Weights of a small GPT-style language model, trained from scratch on English Wikipedia: 2 heads of 64, biases.
Each number is 500 + 50 x the weight over its row's rms, rounded and kept within 0 to 999. Layers, rows and columns count from 0. Numbers have three digits each. The size before them is the row's rms in percent of the matrix's.

# q: layer 4 attention query, 128x160, rms 0.0555, rows 0-42, columns 0-159
# k: layer 4 attention key, 128x160, rms 0.0466, rows 0-41, columns 0-159
q0 120:562482470472436475497564580431474426483538457513458556513403498507534447520469502527455533578531458442494478545522495551467445425477540554474551493515550457559394508602389415557516422581467573571419591405465409472446454459524517441518484500522478550594481491542560482600517511429495494543417454511480461514591533561545480359510466495469468542570479471537524483514531474530546521493527517477509466417447510436462443507579552608476621455449561462511507528540484434530485520545491557
k0 113:485520563492534519509522553459439474472477466519508566534495427476465509466547445471528452541455362527536471479515420435435587520509448512503442482473544534452511468482529504521481483457512420379518457455527467516468508463607502495549567549487504557518509482530511429453488479481542473538447500441461484467473463510446484483562487481542497514436524556523464511525514510405438516537432502457461457493488509460457516509502544503750517773524429511481567470543524440556519475529520478
q1 096:493503517548448393491493482469539602542488451472405517516500473549368427450604460540491461529408545463451484556492416524428475542505510376508500503590491455540566507545549544540500495390439456478552466555489540539477516498466489527535518483512512486522436477511497526523465502441446537421554589491448412572460601544573489586408510454529531566450484535511577523548458501475410441572460509445546526535558409531395415487527534464475444487529546552473453518598483519434515556462512429
k1 098:466516485521482507524479456549477455470449512443489527489543592485559441542446528492455550405553466449476450468510621560588527472478545521555490514537470355564474502508461424441522429544537515585505522470545555473557499561485525556545486512474511444467487504500505486521574507554447522559513499564478563543493523483465552428444553530511547422507517428480491520442464516644490493483477556559471504438461478518513518450522453510320504299517540459589415511410509514476445405449484524
q2 122:593599538505483470495495551491448481542532431480456537535489473522467425498594503628484526526494492485516474439490448424509563496479491465452540559428621519516546541530538528614501379508519453459478473442417456517422470498541486561524478552464561486598528443480523514421513477491526526500540510518441438474507500527515351570535462536493518542488548465456405551508449530513561517663534522540544484399437551557472580515460541551544591466502523549417575478534468508482581585523464461
k2 142:540397502565494457525455552529484480487480446501543569481397526479431470467473493531542420519451466641431393489508531640394532508547435515571402482518490482541481523483478517460447518578512551476526499488533489484565495497545494543458550452547477524471417583543527475534452480486508481495406471515375485473437567464490519566577499476512466468498434513526510527498469462425437478475409466573422472499545451543480376492488452479612515585427483455506533520381489504537390491548571504
q3 145:379501494576513421565570492514506511477498459487441486412474490485429594506528510421472420452468494471440520554598559635481425492496558516482502501635473479523488501642526502536506519509377528477515524341527487463467434402441498518422515477545498523479437415425525548558490467481495475525432564538467457499536605455518554392396450487493516537515497448504527513521577468569565479540509547528529483534497443548481492434541484515458511449499454450515450484479476410471497523444469459
k3 147:499546434498459566497435448458558462506559487508516566525476511436543470518464439523385608518572338457548371549505441390498538479365527559484582531491510403492385473482513413439494471545533481489510483590557529472477514513536553439486496516472504489503513462516484411546485549467483507518414435437523514529522429565509469423562467510499543440497481547419482487515502430508450488526511508467475464485466552442516454579570660543537573478531539496580511502514524493578466456536518542
q4 154:549466514485527550506448580536517502499499579512564480514512423457467542404466493417542435490532524569481446463464485455472570573480441486488398511490465622515544514406535568502500623455494534510518507560529470502594537537530524500463478469526451470451507448452444495504455437538488485483548513471579592465491500436491540497462630574538567566455514563551467474539612477476488505462592459533538441571500497499489544563335428401558421583475430498531552462488431466538579531516526542
k4 142:472454421507460527516465432552558539580431514478516392505511536496530583533503484529541512510486712499422553555515540471522483476492518445464504510518430574493622527491545542511487483471508534445470473482525589501497519513428499563547511469543484481394534502442464566510484508528432511475544572569510529531517483480527531515452585514498502463504424467501502523476500602550467527489497460529554558566527499490505473450510476473298406306528451525540487565451460551483508471418541481
q5 153:582523517456478410579475490482486558521527432486455537537437546543486344538575512591444587540453500502536579438480462480511440447483491531473595554449521442462581506551456530507511371483487436500502459494415530493426507517602488512548532507475550473609491597554562452501518547489510565499545508522438414469513455547559402545580491465494563533555509501455459564535438629473440505585452494426490506439472498473475526447544556546507562447498589490440556532521569520426468500488476483
k5 169:470461593523541474486525472504497524435530461485505553438471541504433429474487508403510398469496313577482433447466493621423493491529487531538376427493545434506468551470450468470522542507491510484560532486487496499589483476578503524489474500472484492546442535494561466529517557495535429543468475427406522470462524504496573474485441455491455506486556506557457496521525429462433464480462483543446494468462518502461431492506456513675499714454476440458498420437521476504486567540499448
q6 109:439507482446504508577611642455504466458529480549566595515429475450485579505484509459472401509589482546485505532552483472426474519498534546465468445450523475506432465490449481488524516548540488552565657550529454437507448427547494487415518475535493504541486493441509426481517416500482482500438495468430511522574509551494413388544460509514476490517430490527535460525546437484605528493527570422466506484369570377483509518543494572526583547492498439540485448523489429553464509584463602
k6 110:533506521487434571476454534467503471464501535518507561543507441555520524466580471499570476580499539502543507474555398405486583535503397517477426520437464589486551519522506533492461493469475402393515413528520481512498504526614493481503508541449483526512550550598492485481483532496507493463536523481565462511493480482544477529463508526484502552456446518479504505525526443402467539549495465449528496498549504485471480513456571441729477758475420515479519513555482455511569509495581492
q7 104:499478482547511493532627580429439444487527532526629564487393424508498565477506496481498403576588513543484472539542479482448443587492552472496540539487505475546436496572483486545564523482497529590521543530523488482491423517447479550450512490486535539623498479434472431603520401464421499466476593456419431553588569534524452456549469502525438521469433536543469425475560473487495530514531664482483447475400474446507530537525530555522508565527489480539509454577441428484512556569465509
k7 108:533555531481467542512457562526515477507444475489537580556503473521444526465551520456599499506519556502491525414510425470468611542486428528481391502498524619526552492523470520467463458473504462357586432480521477496514517538633531448573565530460466521436541551611458470476471465498493481463502483485589481527480476467468480507487515531518539514410461550509554554504462445442498524589507443458529494509556555506473511593527567518651525726488464529471568533503458510511536489496582512
q8 131:552463456465458555510413463505536516607522488422506496521529512534490515507533485590466557452455519499539488444419440445500543534503494480410585565448538545514611530475554591491441501511439523470505456568520554536493470604473501553575494507394468441504473541512456563391551486472507569551559523552491455494472401530552438588449556580505510519518517507419447480454439516538458504559560458458496559567505548568568562489485403448419418401465438536519626564524536541451542547457461487
k8 127:473476556522487395461481494470472477489514457489505476450507543481528433533422506527413543491564281535494433479513520598479495518486594525517518473499517368468481507545521373495453470528458582618406594485472528457472499511487498518486492421586447479501454525479520516519517498489457540502462476451467519490584551490466554422507480449482504477572491487469519462476541487646449458464521495527431478392481496520493491501506509521399479311445508500551449491438497461435510445496448501
q9 127:487540496539500533478588589464478500509503461464503567500452486411466443486521479502465444530502515508439523544571499481489394574472546486600539516580455432545430441574472425537486539505491480545515520493544529534486442412489479523522576452534484485522554483419498429661513450477463566448489515526511423506460595599566466531486518452491471500480449552487570521499573438471476541464469612476526492442564454475384405486631614489519553526454590432566398513520446533462457480534484519
k9 116:492586519405498560562488481556539484452409558521470533514533472547482520549512512505513475531522508463506409480497466424464572467527449471479373518456591556547546558509522525511535398493505429438563386577569449503514504541604491474554503557467539549425562563558477431473499525525536434443531481521561465521510434465471494516539529564497517503466489498486514569509439467422473556549482450440558507503447557493525530537413525473628560700571472495465556494546482449498590540552558567
q10 099:427536594473497535554536630461465436445551477534612538504451460545475596503478510461475410500530476582539407508496504454444497533553465562411424482475520514514417491524502509481464516522513574528589588497538417461496427505556455544449526517517516503405502460474485491506448427517487496536489547522524443508534506428440451403521500517527516487516506434457386431542567513476644556489636521491496513491417537483555597562451451555567511537468415489478544512510488405514534528565573558
k10 110:519509464548435572455456485558534478521419496493580518592497483467483587440588462529650499588513554535494450507512484465408610570485454481443449549428450601454597464505514515466443523434499468382478420484505472536494511509526460505579542509481430540445499516581487443435466503489543495502571484515554465464503530528510509560496513482520504547467452545513501560497505427426492530487486463483541502533543556468444457543456556452604475720444465501536530502466440556583509530516576514
q11 133:482487539573510524456434504510489508537469504427532530500496492535464533428523523478524440479375525528415528503498493455478446576558482454502520533565504544532561390520583559497463527460475481490569485506447581603522401510429432537530480489487467437416550554491453550568464427479481521469624595561535456461479519489587519616402597613510507514475491532507508522477527528486426513517508561504524520622578471603480563469521513392510364512453415535524469491521474529429491464463463492
k11 120:453503525512496481468501523525526512516511518470532391494569582519496510524420547492448568509569560500522454466485572525517568495437525456469533487490458426494502464489542452433501480533461586592443529518523550497541515501482540486545486520556489426416483488455507561507560491560459499533500509533557567523588492520460559508491486513479502434481457460457518511453490464571554512452488455476465486438552467498522475457459445495257511215530521458581470532417501522547538452449482478
q12 169:451538566474442399595502490482481556484535460487361542493465528519483350528532459541498507470522477473462571500556499545494506496504503452497535458430537438464512545539449515548460394472537393470536497508419492438393506440601486495463525515499509501590468538537565451540493552462534483478477493525435418521481537536525402528594446376500494490494505507459529576563429575478462463562387534469466474358506482435485537460578515512530563488553559471408516537469545549429418509510504459
k12 141:527506555509536501508510485548541491392519475521515500481476490483509489493556520511587427491451507527500466491509508548480506514595428498538484515507538537504425549473470518477538503517535465430601477506507456491576489521545518506519488545393505507562467524538535470474474588534509505506516457483514506494429555521474521514452503486500485529506501545568470490525487475375446524512476450491496533509458544499525465500509473488677541885521515460505420424498510510547490530525550529
q13 112:476438457509558574498594610434481428465446521569656516488477463398483501485453503399465370541544505558446485504490491522453448537524472575539465485550507467515401466538446438421579605497511518600470581585531503460542491507465476481491470516494539496496497443451499445671476533496479456450452506449471461508493518485447546435478492443502472490472478551559515426516582460508417502402496614541450440470445491415493449544566506455530483541478507416553474516476456469501467461514500532
k13 112:490549485491477604486503518507490537521495469485436543626525466518519548397525496473559528529480520434512479501535456444463596488484436512472429532440486590508532463531538515540487440435479402390585436485517489561468492518645521474492541515497467496492573498560474443442467483469465500483540475480566442509489482452487449498511518519501534528433528572512542562533442508402497529537473468414572536560516515499468557512452610516667532691532438533523534495623503490543550527563563459
q14 110:415542442494460512442490561495535463481457552451470492489518450480465604486470466480555505573521514435475431552484466538474601549562498473479399517512468594504519580495506525484512523501507537458547486447525440499519492559462499478471506494426481554415537401463467548408519462474487477452515433480556566503530551447447461496517464617495465514487566516589617445428454379540531524557582552503537551623538516582541476618489473529511457535495450606446602518562496480604574592530520503
k14 115:548414485498484457536464506562485504566413503506490431504493478585534452513480487577537553519469784498514570485571505451539534522493517447447544525552434508477538490499484504512503480530512489493404479460532463462493508515452489511477514461549434529439540453502487627534507435546469559471500544560519546492471540482492489535486524496509559469470476482473477538463518574533518459503499502513501532457571495569509469457486441447311435290540461519515466577501496499487459429455453523
q15 145:455430434558552481490564535530599542462432491415508485487502487436459536501473525391498439453434517502444542554516562549466425483533478532516397433587451576565482562506515506423523554499431569531497525450547498489581474497486509527541507467643472546416488405403522491589470486495523539484494493554560512477504503462544650423329535565490538568500476525578511565537620448531554513464530500516554508568491486530468435485453483468461484505471441468568431455517482491506517479448512530
k15 137:470528374491427514517442442506497526570514581537471405518529522484528506551512420493447550563546452487496442553518458393556502446416486496480597564491447460461462484479546427532465482476498420518478442533540612481481539571454537484498493516530458501467556512451446484535463506454461475537518549466485587550548441513523516483570437492535551450534526497435451479487482536528497472482468492484504494483492487434504440509495590462311455234509526557549499483565553529510538486454505527
q16 152:509543592438470396525556468461501511443560456500394515483455522564547473503557507476502618549539498450587582488502505563511525439532462489471522454459481454430518517508476527558529436496530438441435479454468480430411510485610509468511571495497597510606444578585591430453529540485596456522464431523515473477485485494543416454658425455491515486549464486548475525579380544501467530541479473509455465406483484532510542457488525556531621501524531481395549542483545474495545511523553498
k16 124:557486483523515448527529459552510516476497540509529544496477497458463494456530457459571359488445572595487519472535495507515461527583439552504421524479527584493501513466499562485523571455557520401517488517487438487536554460490482491487474546449524557527493502534559460541424560490495525500488496439526523529456574491505532572440509467498447547447471552531474503513541465392502491541517463496485494564477531468486461510492473519723527811474478492447511436515494553483454535535504472
q17 115:440487471545529537443576534455527386458536487436466557453482478454497497470487530490404509557542436385483478577576467556484519505449554481550482490543470459566438562632456396565527525614413533550464566374521474510525474489456578469522477491472485622537508417475480511548473511408513527507394440499500459534532565542497482380514485503446456496526501513586487458549513406495543509544529551495523506462475486524470414536518565531497567535405446477502476552488485441529556597559462564
k17 116:512523505442469496543444535466425496456463557570507504564501425520469568475501430543481479572504523542532529503547499401435542553509445526447484481495542601523490446456538531562475486463487440437487388520528447480493482517611498459502542467487445537465536541530509409491508467458505496472442464509541496541468475500521499481555545504568525472447490573461495495494501565432471474551496435481511461522516563492507476556468560480715526779553468510489582497568498489527515457512549594
q18 115:557551462595521538479567575473532509450461463477556550531538392508474482499528608485520480568466510439575498427519479500500393533400518374612459476525501474512412505574479489465576511547448566528440445443481499574534445454455555495514537448533473457502491509491526540510519449498441510554491441479526465490502651535521461485558417536446452535559511561512531518456530407517468551498470558412533621534517450497383441496497620573464531507443563485522381468463476527516464492460506498
k18 128:469497526503546488547499446530340415510611534522363492474507574512523473567360469499397584475553512476458475555427474429555598560503612522522443444501545479558444500538518491573497497587502443491488559412524506502439491528506439485466499547471539485452511545453422510530553485445468500469479555503441515491527520509514512467541441506485478377426516404460509530496477482509521487588487491541461463520549508553582457528480549507487574385505437488432651421556519507488522494518485501
q19 124:549502544515488477413430486529520565511451513430430475544463442548479489452510471537530535466373567524468533512598432403514511565503462483510527536521456588484594455511553571539411485425476490462528441503463518567501465546535472549530560466488472512411567615528492492502525444470503575503585497559515431455485461482579463585514564602455591556497473544470467569450563580400498523630531496464528545581599503586451545462456551468524449573445481565502538504567494542489550540484517526
k19 125:453479453564497511472523448606502590561460498523536426461538559534502538553510512498538517444506636509440487454423553574510532502491545477486491490547471485507532556480507470476495524489473574541405468514476567490536499503444458537535446519518499497425496493442517597482569510576510469533532512484509583546496495447529566478459537461485457426498471427517490503509487504599521498425487445570498538489532472541514427465475416492298476239542463498522437507442482571438512473428513499
q20 114:531486539460518469555413551473437510525512598513630532473538564555524481467528479511505408467550525618424496511430517528510537506587439526424551534475536524514490514439541456478485624498601475514567527649480595510580520496489477536528464570510573434529458502499521537461450503557562519367519563430437446576519504459453471565464576446545514500470527512429416441497465562527476530457500500548488436497466448472590612474493394425521443465513447456507531491498469517497459487460532435
k20 113:511542511503506430500448604429483456476538485416573435569523484449571519446581541500559513491540310452515497524587587585442478548500550569520523536418502393499538473537505471462433421571500506539442526489504577552550445464371588452517466452560495437505488499577513497419570402524451538497516482507466530510511541527502447485552564543496498475548408513553491491463513434543575489509527499481512482453450550459453548463575535517444543510438619519449419474477503468515491469497397509
q21 117:544541466545511486501585535431485478499452486480503490512399450510530528522490537468448493580466511555462534535477477506478404426479578506543594500669441466524484480552527465602532499540430537592405526410501500565458469469448472476517541427609493524522507541447491490624528534421399520533458545472486429527600580551537566433489523459516541489537420531525470488540613530493579524473537529520506482463562470490391480431550572540474496491519547467557472429590484393484542472520527521
k21 116:423560491463497562509567492458527541537526507488587650513513503521427557511539449432435476521555335472488454422508466461492579514384422605445403557460537507444526482535483430505499507436477456451524422507561462466463524462654483479565525569478507470522494522533500403504465506499520441487482484447535496495512487517438420463548481542523468497505472441481498491509452498485426551573485532425500400538451486483420489542472526516611536667509481521492603496493518566520503500517499472
q22 094:388454540486508565545606547438517390416487424465557533395499546552488495476487589494449494495589460565561575493499465517485443465553467535473516470502557464480487526575431443483511468492512508500513622502473455500443467529551493507486490513518535491590526528544505439558466534484558460473417421460442445519551461470441441451601469446473437491555541476523547474541509545425466538510514536444400490448415527464472602474590575518502629553444445477492545527517491451522445457644535551
k22 103:536538556470487530455500503539479492486509551507480482558510408472454534453526496461622458501454545533536520485545462500432596539481457475458439477460472577450516486465505542499479533447492432434578437515442413483509504514549502466515558513507526502525515506527481479452485521486499548493509471447555497521452521537517441491529526482534472554452483552511492544501478474399471539552491482446514501501503560470490476488474574483748470822476506480471507445542476468519555557517573502
q23 086:570498499493476491472413441583458601563512519458486498578579458547502544465519502458599532524356507521492514433484436435529471581459491456484526530541506554580614464435546575494434543440519495491525417572512521584488518543428478526526507488484438422444436586540463494450506402512497548551584524569560560467419490518554512592475556574500565553503477485523544501435443442438481492511555398533560502574563494544473539489480501365500478472498519551477444486586486507473559515432446460
k23 100:439474509493476476489477467482491493512452532507546476484512572536532501533473535512467535467526547516479541534442564563588507506488528468503522468514525407573480490527528457454525486497522570608419599467526577484519516481454526526493492473526524501442501461467464551549546499558496532535470537506431489506512503530483530457450535519468486437543526440473468454502519516619555490463495531505442544421519513454495535465502431576263461180515534485472518555422509508499482498468477533
q24 108:418480526520526592583554587457474484476512563562610543470531479453442506426518507450465345461590506609477550496470498526486429564537496539494525452512534504499393491481453474454482534508523501569581646623466514473559519494490444478419490524532488508534467427460456473625467446539509461436514534409447462504508515464511474518458484425527444473433526510457561469514557531475475478416526574496459471490454485379448571501501491466566491529545515384535460522444483501500413453552543545
k24 112:501592561465451553492552565532581508407533496477524502550490452508546536488520495526617527539472551462546552508571475470439604538518467479473446486414518621514489490521517513482469472490508397379554391472498481555498489517546533517511523557426495466480563533579473463425527488477466546479526500551543476536468460542531441527494549516484496564480512577552524569465443469400477531571487497431531557510489512485511539527552581490619524757504509535522544466534502485588527565512543509
q25 125:342488530508557490499481450515577557421553460517432527478524554479482538446431482451539566493553450435571563446538563507476516460574449541489507493501519509459471547539464519493493509502526396410558528439511452424465523497620566539438480502553496479484470541545479511540468587514587440455412384481531497489433423431430434468610510418482513439532508518561501441578452575411457503517468434498470498436516524540490539475480534510598505609498403469390521567462484482474495471519563503
k25 128:544487480489495535529488497589509516505481574500521454483510411474476557495540456498617486531446742570444549573517508510546472487563412422478494453458457639541583519442549575462543597438485500487507455518479478529516515535490473490509477507503512537490528529516529503527495492566514506489548460496574495519426482484567518535402562525492513534485430513553488515463486512388505530529477450526561521550523546474515439538492506453539449746525493474528476460554495551547498504511587534
q26 121:476501520546505572551651586405521403431558483524583601468455436445446523417509573541489441553584470510515490478534490545418490594487533530507487491497543491562414492504471467519508492526409500528533632466460448492534459507558501490426521495462513511556522456468477447561481462451507495512452472422445479522589547550534436411534471528519492513524497564540535416539564429451492538533541540442461504473407529423457489562484607530575558599450520439516427489520454440558497548569514567
k26 122:519516577479476548488464523561470467436461570505500514564463473523461559491537517457565458521457609536509510506565479466424556559492429505463437478474482693512543509475510538484510524458480483394527372525494495547535496543579447466534565541474489484450564534534450449496491506468498508516514534555572497506428464493509524538493514557520489499448477576492512541552498490362467520533464430495537484497539514504485497507473515429683472756524473507506535474515489496529566493554579484
q27 104:530519569470478404547411433604473573578491585548489468463565494504553521548481459457521489419478535591476497415474561520560477536526473464420474470452565494488493456383521559423497438409584477452510479582461572474514517515480476515489432567522554417486400533506502546400538446592470503517555561497513526507458500453526484567494509482515488451448547469396506599474415593533495444546521468504465451539468531493600604484493449396475462440583532440479511487477504575451436480474468483
k27 110:526473506518529464505535504476523461486514429469525486457501586505528435500439505589453555460515363470533516566448512567533379495519591516513601483498469416498389530526500448441475537530517539564520578502494495523513504455364540499473481517522510469520470468437515575438505553501527555488447510501477511534566501517463521497494469504440520490567519453520483499473542432573527495482506525537500514434427498472491519491583478560324566242445533450539414524500505463544440486446466468
q28 144:472534554511504577528467484484517494502516535468591556500504508523510510456528506522569485504524475521581592394543526463476493568562436501515532506405550498435526535497474507436537498496562379416590500550456509447515503545593491509491505575369502492550546558532471469482483525531565514486541468502478495545485439486422380543632458455481465414554578558440491483488439589446380589572476560451474557474426554504545604570490519494589505598497462500440530540478510533513478488620486494
k28 134:567486578518540472467491583614494514444453543542491478497518457520487539487541512503626465545448763550433572500491510556479543532558481427475435470483484657487525565473492576465483542502477533475518437509450474496553511531519487476455522486528494487483492507530540537478501489519514495458559509490563492486461523461564543552440511533474504529481460523596594543500517468360529481470479431554569567537555504541495468494472488434567477699503488489418523488507473510502537530481530519
q29 140:524492551472488397481462471486511587466565417506381467497499500499465323521532471500460590497473479421583518464516477514523453397444496424509533503422482409475551533545444499497463417540539455505479471475459475474368526438605535502523449488503498516587477520573582468474469574494563499540495434536453468476474470545523421511590437413451515541550506482491461553544495552431421443494434511463462490378493544521437493457544540529508579492489558483420548583458558528430427511523489487
k29 139:524498512520495461513510489512486553493549442545444482460499514426496475490487477476541477468412473492493522500462489558471491494591491513518452384515524536496509513460515535484544529463532477430634529499499483483539506521556505547520505517455540558547389578467533466569508595491537489507461491465461455445487539505521513470439511477479495546522550514534462543504491553411451510491482480549474457555421486455480446532476508503725527829500457458436475452536494537514502531525533534
q30 140:503504485631549547533559522484419464517514516580556500479497463510423600476500516437536395525523491546431502529450590553435419474420570475573500498650468472477453443507497444582562509562509505557502531426502477519475490476365474500385450499528485533526481469458425558551433453543450481501465536494489549487576650501397570459456499480517452488475476520524488428507599431534567533433481549537493468540431471502470527457496500531480459464494496425506449422443429436523455498475462437
k30 145:493574491480467548499498563409489467521510466522495564480490463431514514520465505538351591496522372410577394509486433396521542508402472533502506481464559472469439468529496502446541450533555460498542486486551483482401460452559535492520549529426534428512525430556439412537488468411514471494416548530561383501514528573451334497539503529498518467499497452459544518499477497481544541602546558442500440525499508487496499545536656548534597508522566492523574528490485532532507498553478542
q31 108:561614507573558480530460494518521598481422462472503517595477449483430404472493508595554489492446538539494502499502438429436513494449534393569457537463486506504609477466509514600493494417473493436510412478468499539456496500559483512490547442557529518466498513508445416491531469422408528407571574470477473461534591572480564562475517573533548523474442528502505557446550546398519478563494505419557554544566492490395452479475545607521480521499522568495505398636488519507524541477504431
k31 113:420454448523489523477531424573542501553451530486475533434529534550461565574511508451481518464502627475449462471488489509584496512480480456571463514579451432489483509511459505494532496516446526558549532537585490493550526529444502562484469500504496498484506546431499540490509482544507505545568544617476525558465496397544520489497535512508506446537504359446585498521464460610507546463475517568476493477561494506509430474479364472298496297482502467521473542426488509407512484446511419
q32 123:475532508535525407494507393511535552536491449490439544481490535488536444571491439472469581507468460358532552574534490477544500433568514518536568542506505416543498526593516482598504430529566454439489413469492574428381459426559534511552562512556531549552468513501525496473505539398530585489471461557467338586435478526502443500559469453492503471496516483464479571536397541435499459617425530510540507416549482524521512464546569544475535482528535548481563569506596508470532477453508542
k32 138:508529419464515480515511480499501471462453492536519534480505510508436442560551505492446472504445335609497473488483568489452461457550444520523447527511528480443452509493462508491519597513486509510464582518526419475541540603493540473470466479488511532594452574539558467539493541513500411517394401463480538492504480441512560468487484473498538482499505523471450461530576440497527463499545447510490477427418527523506425558506468505639588751473518481474429445596569519485420507585520490
q33 101:422511499517541548493635542437506362394576489552537519494513471466505570440435536437472470526576423472534522526525519534423548513535483569452443479506528482534379514499491398515515531549486492508470613462523408418541495511474532461407470530502503553511497422454422479549487497459509478478408483414489525522561490454437516376494523465529467481465489503487488349571548429549544535523564479538485427431410530468510493582509499532518560579505465468449492485510432430553472544562512567
k33 110:538527470496462553510469561502524514461425546524552550541469431521457590449528486515576454571496580526489488550607436422449513541502456517463466569476506608467545468503534524543513488439491458423504419492522441554449464526589487427467557479523500517479555542582460413478487484454537518501501521528586496533442497523528497509476490553535527520475450575513478522487525502420506534532497489470559491576527512479465468492514560443723486736498442522528503446558446503587558473557503548
q34 121:506520464492525431461439442518499504551462435453333432516492569508560461511515469474469522421408536418494490572529510467562383489428581389513552537558500462605542449539535499512464448515504528540456453476503525612440425451444530564529544458523467482503532456510533506522528457500504541482524542613490510469443544529589512580459475509457533562492484476492517588476516465507561484535495489533527555501603480573500469407615558466384501436551541533539449525500494540420498470430422401
k34 125:457500457439476436528495518456477479520505491546511465452517530458519463565398515495391522505544279459531467473436512536543463436467564528532536502558506307508449515537512424504553466565516531573449555514554533430471529489485520470522465507527530463506447499473521498500519534515481492520466493477460486541560464488432470421566434488508481480533588445449467439469460546577496463476503556482436480434457464487528554536464508568422557267514558436504479511480533478501474508521519595
q35 137:485473493388429490466447473495547520517481434413369500533485497553554491455469507560521615468437509412567582459544486489551520531512471500480532486379467505434550478529455589397409492462403486473521524522477488552482525542614479488536511496465437433527488654572516473483547556474507432544526496576495565453469425532561451507576440523481552492585487534487536582488455533501384492503477402434425527521549533547492473475576496447533521547471491571461530587539540523454506477574508515
k35 143:512447606488556497483565458571562565456508528483524443483552497547514510447449482435610444474485688521460535444466524624529508482536518461497482438550461585505607551462538489500515543458469596502512460537440532477581512537534448507565463521464477524474458501438545591538532573561493571510588497462539553477486478506499615529391506446503451564482519525553475457492531497512442493413489506535501555505518498504528488452392327490475400493503470465525459453419496505501553528436549488
q36 144:514604564521506392515455521462424502541529408460438535489467509552447383503529463529450510466491498517512555515499490481504452544509517471493550548500545441432533488607516511495496437497513461485563521503451504495372415500554504612486523536485553456565525537512569449552557451507518547489508495582403333436525488507518329548568502472489525504513507508396490538512544531481488513651461628461442497395434511535511566492572530509507530478507524504458537548497544525451448499522453457
k36 140:539486533505522539486534561537521434492467474491526518505536564427469471493447506457543521534461380560533421496460475613374581519489448550540418456424508523515410502475475450428483475591495496530577459489494454467547468504587492448507492512518471525531454549519527487507526547537509463528430454449490517470518500500491518487471476496486502558511479467502454484540548414442497493500485479524501497444482520513506383540458555556707529769486492465507463497470513471538487522597567576
q37 130:468536553462451408580486469484478578542520459548431506497442590525492400531580427481445549444539477508469559504465505538502495446548468493461545509452541443520546525535486505549471449487551431497537504528469552451418470474583480562521544544536506498582462511536522455504563501493511559485494529568411381532477473483528441545524481369546490529493496496435470552575427608484498419593430561498486438345463497456542617446547423472491531501574541486440554559494596512397434520499526475
k37 129:507499510455517495512505561486570479436458464500551515478527499455501460511540508458600450552429396568507485465534518552437494464567432552524486537478485518482408514501440470476482519502523458439590499467502490455597540521549557429521485477498539517559462555552575454504505566529511523480492452469537499484485460528493530497439484499501516551523520536552507521492542454449489537505558481482486479463417481470481458516526540475675522854474530466536414452479519472515484499555542522
q38 143:551468468450491522437401545529514468519442533435499538487538481568537465434479539516515474503420506570425437494497433439489484572505481508514450517520496598568556479514491495385478567475479591543537520568524499667578474564398466490573489498457447461429590494553464521534501427477494490470543515467543505494505489587593555517320505593495476591500513509536581534390584443484478495443553489453507515624600447480481454458499512463492480506434533509517495495545455536491461496501492452
k38 131:451488586474437492516516518491474509495541473459486415530557489540489482508490514518532523515541551379541530443515532517560588468456601451475522470488508464525592445521533465515481426535495498537485513437479587484512511471446478508567535513527471511477503555455479599460590428544446543510520551560465539485563499525454492438541477512491476400478508491438484497444447497559575513476435502532457516419511548526524547466468424538351453204543497472510501542473473516450566458436423531
q39 110:429507488530507577452528513447589567456421474477522542501503433475479520453440503445591456483487507571529517389586481451455474613543473501521445457430517530413460510496458527424542496463425468498571552578594447441511479532574432531444480499443498501461553493452470441588533502501505470514529465481512442505429478515467517431560535444477485461544518557520560508482589532422484563474474500482453468445459550478419481609464599463621504641476482517471462514545471483531431441590608574
k39 130:516478509570503588487503498587558549472454570522519448544501514523469577488568503486656449493458764481469574524490504540520529498553459424503446508498466658489596500447531562524488529493492471454564358560464482548539525515538437506555516515483487484447530496552466540518524506500538486474606543513566528487453487476540547540465526501479482532442476482527559593512475511447531503481473472533552543582528491543499495463437468450517414594534469509478478495570471571531563543478568482
q40 124:501575537516481464620430528508429507473544498540489521480527544539557520488506430538473478533588465578501522528470492491535565503579471547389596505469564526500512576499515559581490490472557491492494507575484491455430507506604505526512492581528559521546468453516559472447490459476556522468512500491484407539531431439493419505559536419554547501472499466432457482568479630469553469600550491483508426367415596424578667507471439479528546478562506469447628532500539477496521512502538511
k40 112:504469480531538491475472579492515470458423524491586572534477457485464522484613456541611414536477415561464504484565509556386507518521442515460466537417474555437483530515470478436485561493511468378499447475460475489534495483479517467490497456527464522522461542570527489504478514533478497511479482502519498502499538471505455502460540508500469525560439567573448579506487461409427520544506462472501504499466503442474459550563515513647486818451515485524442465497501519565456464533565508
q41 146:557560539434437356530498513499493536478478487453420516529488568519520315557544520469482515512513482419516571481552488560503473422507485506530543533430490438455496564587430484514528393488478464500508458413409534465434552482555514432608492546484580513573494555559628480509511580453573482506488436503461416528541494516523440512527444455475485511497541448499521578544470563504433465489444555479489479356537407503461438457525562565524558491470581477435529499465562476476493521504541470
k41 139:529462557598532490555528485483480491420611465538458557470488525486460466464512479514571446487428505492481536511484523547422476511578486509543424503481496520534429491446442566507534532497534437450635467446546474531574522441543497505431479514448507566575473521503525467489525514510538504550451457440491514458440517493503523465515460445509477516486473566531437460543507513390438483521446451494475487534432543543479458502506442493651546804504464476426456484561496527517457538541427478
q42 129:413418420496529505482479458524483482560493542528527435504560527468489677502520484487520515427482504489415555603443571514533532532537513506459476584563458565525525487432607484559480598541571520511486493525560554529567539509425538568499480510594479517402493478434431555512453501506536491486464485494519575515485453432480562498435620566534554543435521572521482387517519486563540501543498449547530433560501504565618594492497417447455442500573430584550490485492487512543517498418478510